Weights of a small GPT-style language model, trained from scratch on English Wikipedia: 18 layers, biases on query, key and value.
Each number is 500 + 40 x the weight over the matrix's rms, rounded and kept within 0 to 999. Layers, rows and columns count from 0. Numbers have three digits each.

# q: layer 6 attention query, 256x256, rms 0.157, rows 21-30,85-94,149-158,213-222, columns 0-127
# k: layer 6 attention key, 64x256, rms 0.153, rows 21-29, columns 0-127
q21:499478508496477502606415457524457493474487474517490488423498557507472610553575534573560501461541509510459519588510452547459450575524518574491477438518517457446535557469521515529501538523519496512537476476479432545525445565575521553447499486556459423522486509578511486465461478477415584540467493422451525520517490559504520499498566525469516605554586540532428433422467458490556505534532
q85:546508500470524454526484571549434504490504519548511541500526483537486569549571548458554486471480555447468553430447470565405549550499520561449517489498494450524447479428535435502508516455473482458465474508427513461450531458554526579488488515427465435491474510453462473548568475531567560534521505472490510488511524485471537551554505483484487496487486445519419499484540532477558555535456
q149:508496463480488462483477467522529433474603442485464527568584501460499503536491459475540504588506455513512518507476542474474519500488477557506477515500531527468486534519475513517532484522505520513520439529479472505484592589513467520480560471560539495509532477509522556487593508414457501536529539429499471580568480493463595445476532483561520603546549442526480458429517527513558526508553
q213:521533514519553464527482527483526543460570524483486433483468519543489532501441532514525443470524527427463523480481507475511484494519479463567483547436526547480380558505498502573464561541565467537472508574483462469492441416506524556506507503469455517441513498477432469479533535437472473489529534526531459473443466477469502556459532491563484523519516520514522447485482450497485543535507
k21:516439495488427458480478512462501517544462487440448468476521556529505476460474449447465578519493463555564483442479422455548405475455579512522521525527411642459552503443501477491496487502460453492487519494447483545491487569486511483501483471456487473486502442508484436513507464505530466492531527544512565498515522460488470445537502492570486434499494462486519498499479476548616545495446
q22:576486520530611458546489524472558511497516523520508533458471484489490605468490461556508491519515530495510577471440539451492467541515538478412499471480515535489499533479503548554477519480470460523458530530489543459513532519503497518504493510499506469538490516464420493557433487510471459452515438421511469538495474462587451500538444485498476477412507525462493482494452524466552462497510
q86:512523517531476494537498531452530521513475517442497496487480455465462474444521415442465483565484526437528544520503537481498523507488562511483505508506492512462460515483483523487546448527545518439465456572554506484468551523457482498491503515536489473420521467542517390546471582496593503431506510502504486451471467523535535510485459462538515431492504517429503473436485471473499497470492
q150:514509435452575521606534469422547468461468544494472501475561533549526438449563473524532530554533343419499537483475494555541530578492499476535443550441505443473409512472466522512486453515501491458566513530530506600504538597469530512449486451531549510467515494428519428514529432493547489499478515492573476475545483439549511544486507458507473447494533534579527493402491482544455453543492
q214:529484467495548447530512551515540469508471487494482393460488514544500530479559466538501504498521467574541489549511476542594458486462524488544506471549499568500500505518497469545482464529454539529508445534523434550470456550516532545534536542458477452484486531458475480508476450532517518432495544555501449563512464529495549538445480523457448494485554560494556510530491523507557503475511
k22:506511495536493533547501495562518427430492513490448557466509515522517498517499536514448516418515501494458466509404531497512506448500561483543507494408463432442427498523456429475467538506526453485522457470455426541465487475494539464455500506547490598454442523566534551460484445462489553554390400473449487542514512461527459474504409426513555502526488505471486532558532481521484589501513
q23:516460568529514477523490565504486536544531474539522419472439526513531433526492558517522509448509457530486523500447457507566455522483559487516540537515543479511519503574494490368460578512518487474562427471541519495486468540499507484506481482448533494465531509518478498487495527448453483497507489529488515455486508481491494515463515537456515428530431511474542493547578461542528517460492
q87:464610498502449554483477455477532470496480506453554522494553532476504529494534482514438529515513503487533420549517529525588525513489516520530524482519437542495469469491463450484446513541444435518541513461538502512464481456480548524486449496519487436402550520472455439556518438567464486505493474493511516506570507521525577528472451481500461412467468492477479503507558528507490480507490
q151:528502486526524537468487508516526486470514525493454515544538516495552413483506451537508509481452449529535484511496450497532521464506585541502482507548520479528543499500464423502455529488486475502412425516499554548380464511491445458421450437478544515533552500518550421504645458453524527555480489524512446488471553572423559566505476586456506401478471439498518538471552558480508536481470
q215:484502592519449539445576533558476558506536510418489465516533445527405505428510507457535448462428548476447416602558481516484528546465422487445494531514510505546529544481538510409534424507456475548462474539480493506599568457452456457503475510488547476484513499513492474508517507528439514473542487474414493467505525502484490547433480496524482379510473492542457506444454456502507536484544
k23:447422531477492428509468440522540576404559468497596430462507525500537513522543497490439523556539559530478501469488488520480474426519503482451539517529503496518507539547542559519550487514570481405493495526494492578499430474599423532517494477580558511525461528502446453533429477451479474485480510497497460505508551501507477430587590494488538472510504453488554459485550514557509500470518
q24:512422471515456487509415475459539437480503473437507427491487488473501512477425582532520523491608547529532522494475609498448551456531497480517503474456548465526546463493568473445463496517471537539556436553520455514506525575479538439425522469526525502472529504570495507419484502537490528466537489524530455550442415495482492535520542524498520474532417459519511495506433409527477537508487
q88:552432510501443537517507549490529567458524569524484494430536520570500463427510505475536451479432478465585454475489527476488412480507547477585471523469512554504523485463585531510478491477524493439519515473489506511475523589492423489480492482532535422510483486522448443488504426495534515532483485533572518419538471440479416537503533469573483475499522472473574559515564573479515433523548
q152:464425492470453563490518536423504433519461494403415488465415438524443498498485445553506458527483521585534474539513556452477496474454527526513484510505496493467520410450567481532443570530515502413499483502487537546492530520439527529529571409523500539485508508449455515499549453497502463497521535467529514461484503502552488485450490439510429492549462505501503602505437515535540479506442
q216:523556467519563489478592461511515523510456433491470498503497477522543510555582537575476523507525466508522515531545464510565540528420536501532590608526472526545550457526448470486509473433422490500490519493553514511519446511446507462487531470520503486553483477457450547491516493506524543543504533535496509477522471451473557567517492507480514541551492515478489531516455439536530542526451
k24:515594517525515433544531504497501549504528514494500526514522505463523512477527493506487517518469557473528475489471482533514455516524522480459472482481534450494429572527473466416477398558545496551448428513519508434511494484465536497472523501520534445500453540475512555536477463538518470485443474552450474505445530480498481478432471517575526422464560549491533445549473456458484456556523
q25:469491483508510512511439471582499555454514534466500461545558518494465490483564472467482493518437501485473486444479536553442524540451357516518444513450493504544502517459529513520549480525473493542464517522456463551436496504482496443591542569389532544508516471504461534504500503548496476540531489499513520511546533446483454443523481493507519530505584482567509532514560491548485536459534
q89:404538462415503439502547483526535527439509507457516545456493509513503505434535522564461540435518539400424464481515465553544502494502437456422524506501454509509497461545493547584496470536441433479533532536445480568529475466520540512459545546444497510475493423504511527512524424477520617548505480477530497502456475446398501574514506445485537544596547548527451465478428549502569418538528
q153:498526436544496516509487572472571563472463572526436477455461539501531472501479440501479470446479537494486514517524499462467566510407535432512446454458489526469481541495531541514474478494500510444444523548469460474542468456456548508528551534542515534429490472468504482534538538490487501529520528528523514485494519500495518520452488498474519525551495467504504472451542464478519542509547
q217:471557540612529461571464509448538531494528499459497500502540519558453585454490542623423463508588454526412505481512461531496525472491504529451545506448450540452524546541574511526406452484597486528491439526514486521500524600468476541449468472458530547477507431526466530472580508538514467463424483552576534484466418501508533516504473430527516433570517558429468351588475524509454492488539
k25:555440512429530555536477561432485438483479420520437453462505467645480571507487473495564531530443487511463485472479463460555438429519618498483502472498489479463455512582433499478505545442476436549562474477550469440477442527497484470454536523522471497480487492490485495537504429515552450526515494451478604488515525420506444551504458466535482405431496519554517527523475524511523490521486
q26:429507498493530570509529543483458452558463420452465535477451554559500610550489519464525454488544455518561487481539445451460463475531476552472522540527511417467602518499513538471469479578538518561553508553462470498560584503538482498438452525555502458478541531480417519495468533464529500563483515464553538458513514511532574494427513479471445483479506565612508557529562540457527512503484
q90:568456479447492468526509527464501576503494498469556501492483562519508525524442483412482484550588468536520540544566520430453507486473447479523487475508497508498533430497481476561488521494516563494435539415524422526472507457480454477561539508480456481503472559578498499562500474419515532442472500552461558557508551474541463533524438464553486488466483591408595522514524519479437570508501
q154:443566443510458446577546538482519524527488522485477464528501422449553513520566480481471492411507493590518496538551482548563509513502519535561508477562408454465385486489494566519457528477541482488466468521507499414544533512451539531447436484499425447505457513517491546451561518537481478425490521460516516523552485575501496618453466475453550466512492572458515550515517528485465593545515
q218:541458569474461496442468491520431491553516531493572530464483454434521514493516474483549479541523573560506483484515463509467517409490495453467437482564463580528503521460529517477573406548522537437468581498441517559564448443572471521528523555452507458511473509491511478505433524497541507560492490503448490470508506487457470535480536548517548455411519516502471502480513464512519447488449
k26:529497579483543548519513444529481563482474440544451442518519493512486508526467525502534500559488594531562500522470538520528581590533512482549551543444568511556569517489452434577488563554507514436497445493489508468467481474456498418544523487498462593558505475507395498538558536508462538478550516582500397538430443487565467452526474471550547513574501452551447536440508472506533531477511
q27:523509503452523526504521471506511612522434516489485522471488476470471591591501528515484566527535573514425483458479537475495479508483475494423545515514506503463511431513456545498522510528524531583403518508444484479490452465529546470607428528508491441527458528492462533493454511524418499520508495547546447483537532510519439505486439564557522487504477463433526418512566487450430479551548
q91:498492496531426460471515569418524487534552454486446518560562476569445556530579488479512560532423523433534569493518505463489527498459496471479500458427505519472477508502509461541574543484558603525504427445529477478516498598412544618436455523485445481565462430549463528421482518475483559538531490484533550531540493506482514518539589427504482482439528517387502520449542465447582488469438
q155:507471524509442500515507466585477474471561433531485472440436584505439516548459521536489548459438536536520528456459485560500486490494505485526464459494562511489557517547468542489502474526538508506482503396467500436408507507553500522528556490390477526573451517522516458475530493426497460506521433456542449513507421518502510528471510431520529582516521485487523513435467532541475544466461
q219:473553467428431453532492492469484482388484508501491532500499477525535584464490495483494514512526489504570498505463471504464588561403449541387516500432499575466533372429480505583542481498472497540539514492482497557526606542544464519466572517504527435592473532503363504530545481507562524527472452546546503513492605514537436464442581540517522443516504460472537504455570488466534482480545
k27:458572480505524448488552438505525506469451496517440471438448581449480468450509549487448450465524539573555466470514548496507530553505450484441407491524544554482545503499502455554459526494558441484493546545528462507448496491422507514501509457544421513479499508400449495489532554482555555469609555520489445530547466606485478502496526487536590500401525514480508539504455441511465490589451
q28:546523502506498533478471475470501512573481465449468451476475461498536510585463495494487525491481592425489503472483504490530468474438386452472489474438567457521461548459532523470527527486438576450461443515462523547457527433547473514534457559415496522528436489410488533453537419524603483510524452501517484468484557486479612501489489498581438557475460442533490439533516519513439565472457
q92:423558584490498536500462473536422532459438583483562482492553481500538496513461494459525518445558524570521425550434506443456508614503501517517551439461470545581528531443525436533487531463434523540569458523527494522535477490455462495444459541419476395517533581485457464473530472522524486490500437448526421547497491556554523496489502446520554528502465492525532518441476497364469486433479
q156:417504557467438461508486502503475570482536460556513481456449491497509521505498502493552494466527487452460513501471443516526508562464400440400520511485587489479404509507499502463495454623542525463448465532528551509540500539477477473519548534490539520511494516549494494504536469410532499536530473490559515494560452524503472468482507508488479504571487511527487416435438480535496438418445
q220:450480441388508521492499532499488476550522446548522502507523516557516499507454474496440532468458536555464528529523497548470517519420547492449481509522547525550491536503458467507504512519485539512556482567496472577471566497521490519502477513518446478484537494486446529481478454443415444544498570523476402416424530523500462430517503547531498523484481514562498484478580468592505512426516
k28:540491468568460464488500466483451505453491507470416557573510536469532542511551461501510450575536479466457491554562493430460433509429520542522515501525539476494546450462482496485510485495520510486541462560555514566502499546487479402495440456520463502520518434389501397501527529442434558447499475468441532495536430426470463570540539443573525478501548517508537546554500442409436489420502
q29:531542445550499515525512523492539459522483527562539436427551530456529466503563419534533485523478513455451495564501435571553515500496485458478562472434453479548490538477564516513481497418514481501519487518565476429604409464477532461459499532508479508470505493534495469500500542501446485562548465430546535452496511495537520572480515497424521422523443478445583485453528511491492525489517
q93:461476532542461545487509458532494453476486582495479466510476495448542462532475504542515519495507489557515548534486502505538499402463559506594463481549485506517506523455502472489447471556432518480575496513469523527565498454539477486506487505401580497549486453532512536472526508529432434522540486491448488546491481450527511514485532470522556497460451423491449474546486382450428494494506
q157:525516462511489437470504479427464495541564424485450442515531453502521457544441515485519613494462489516502539501562554508510530449388494517436496449496533480492476523444520516517501454510541500576510487442511526484500433463499555486515458463472517513499523354477481549557505511555529440484492487530514439491545512451448492493565438423550503509596494479579460533490352524490514547488493
q221:491413511455491569557506481418449484525571514501530499510494536438535456477575518553528457506493465506458436564428578488498470524524593448516511474500510535543421527509555508490416596577524524505534502502504460494502538502493496482526566513481506476424485472462552483536457558481549517520529467496510601506507496480474414460504491509484467422573446464466542468502476491465562582514444
k29:507421531486527486488528535493541479499496507508469535528489447544510437528393482518492508515481453470479507504519507532434529500553489525542484572491479463442523512586512493462553495503556538577412537484462525504504392484506405457530425503477447504483503509493501431506497479470508568542524506523454544448512413512458498433479473582488559522532526531430448501528561518456423445514472
q30:515525563504498494491487463560413513516541443546444524554478506509501506508523481526483484531497558465481537443463551520451542503517484565455534510561548559522593524445500544506580489503495511503507502459426540480545522461511522552575483536554499544463526467572509517562545503454483494562555498569490483509533586569406449474442528489499549514513555480520563473469560535461438429445571
q94:520514501572542388475493453530460483479474512446526499524422473483493482551507598411509506477467558501455498535471441454541574482442457459516452476494548525514507470513521508471492523491462460534498470467485493449448490441569512535493497557456486563469513536477549481486524531504406473513483462454511597475467450528533479502483462420484518471486569493528446505505437448479482584453462
q158:537453567525507476464505443450482514478480510407463507613529459479469562537549532451456446514495488430483514430500528526452519468587511584442450465524452542466480523521559415500521475463502525550493518469441514457491511488486459538527384451468530547496472502532438508502536451513397518503469562553510487475477555550502458499452579519516540535536479561509433469422532483462564433512476
q222:499527521533482492526478482438512409586482492562479554549465531463539455517486527525535485558543541489545527454451510501517519543503494549459549450399546497515432515388441475488525447461454430544504460433600562524552514503400484548561501581530499511566496464458471538496529415422504467443424519456503480464537491601509553552381535506427502540426508509519622527574556522540615540489447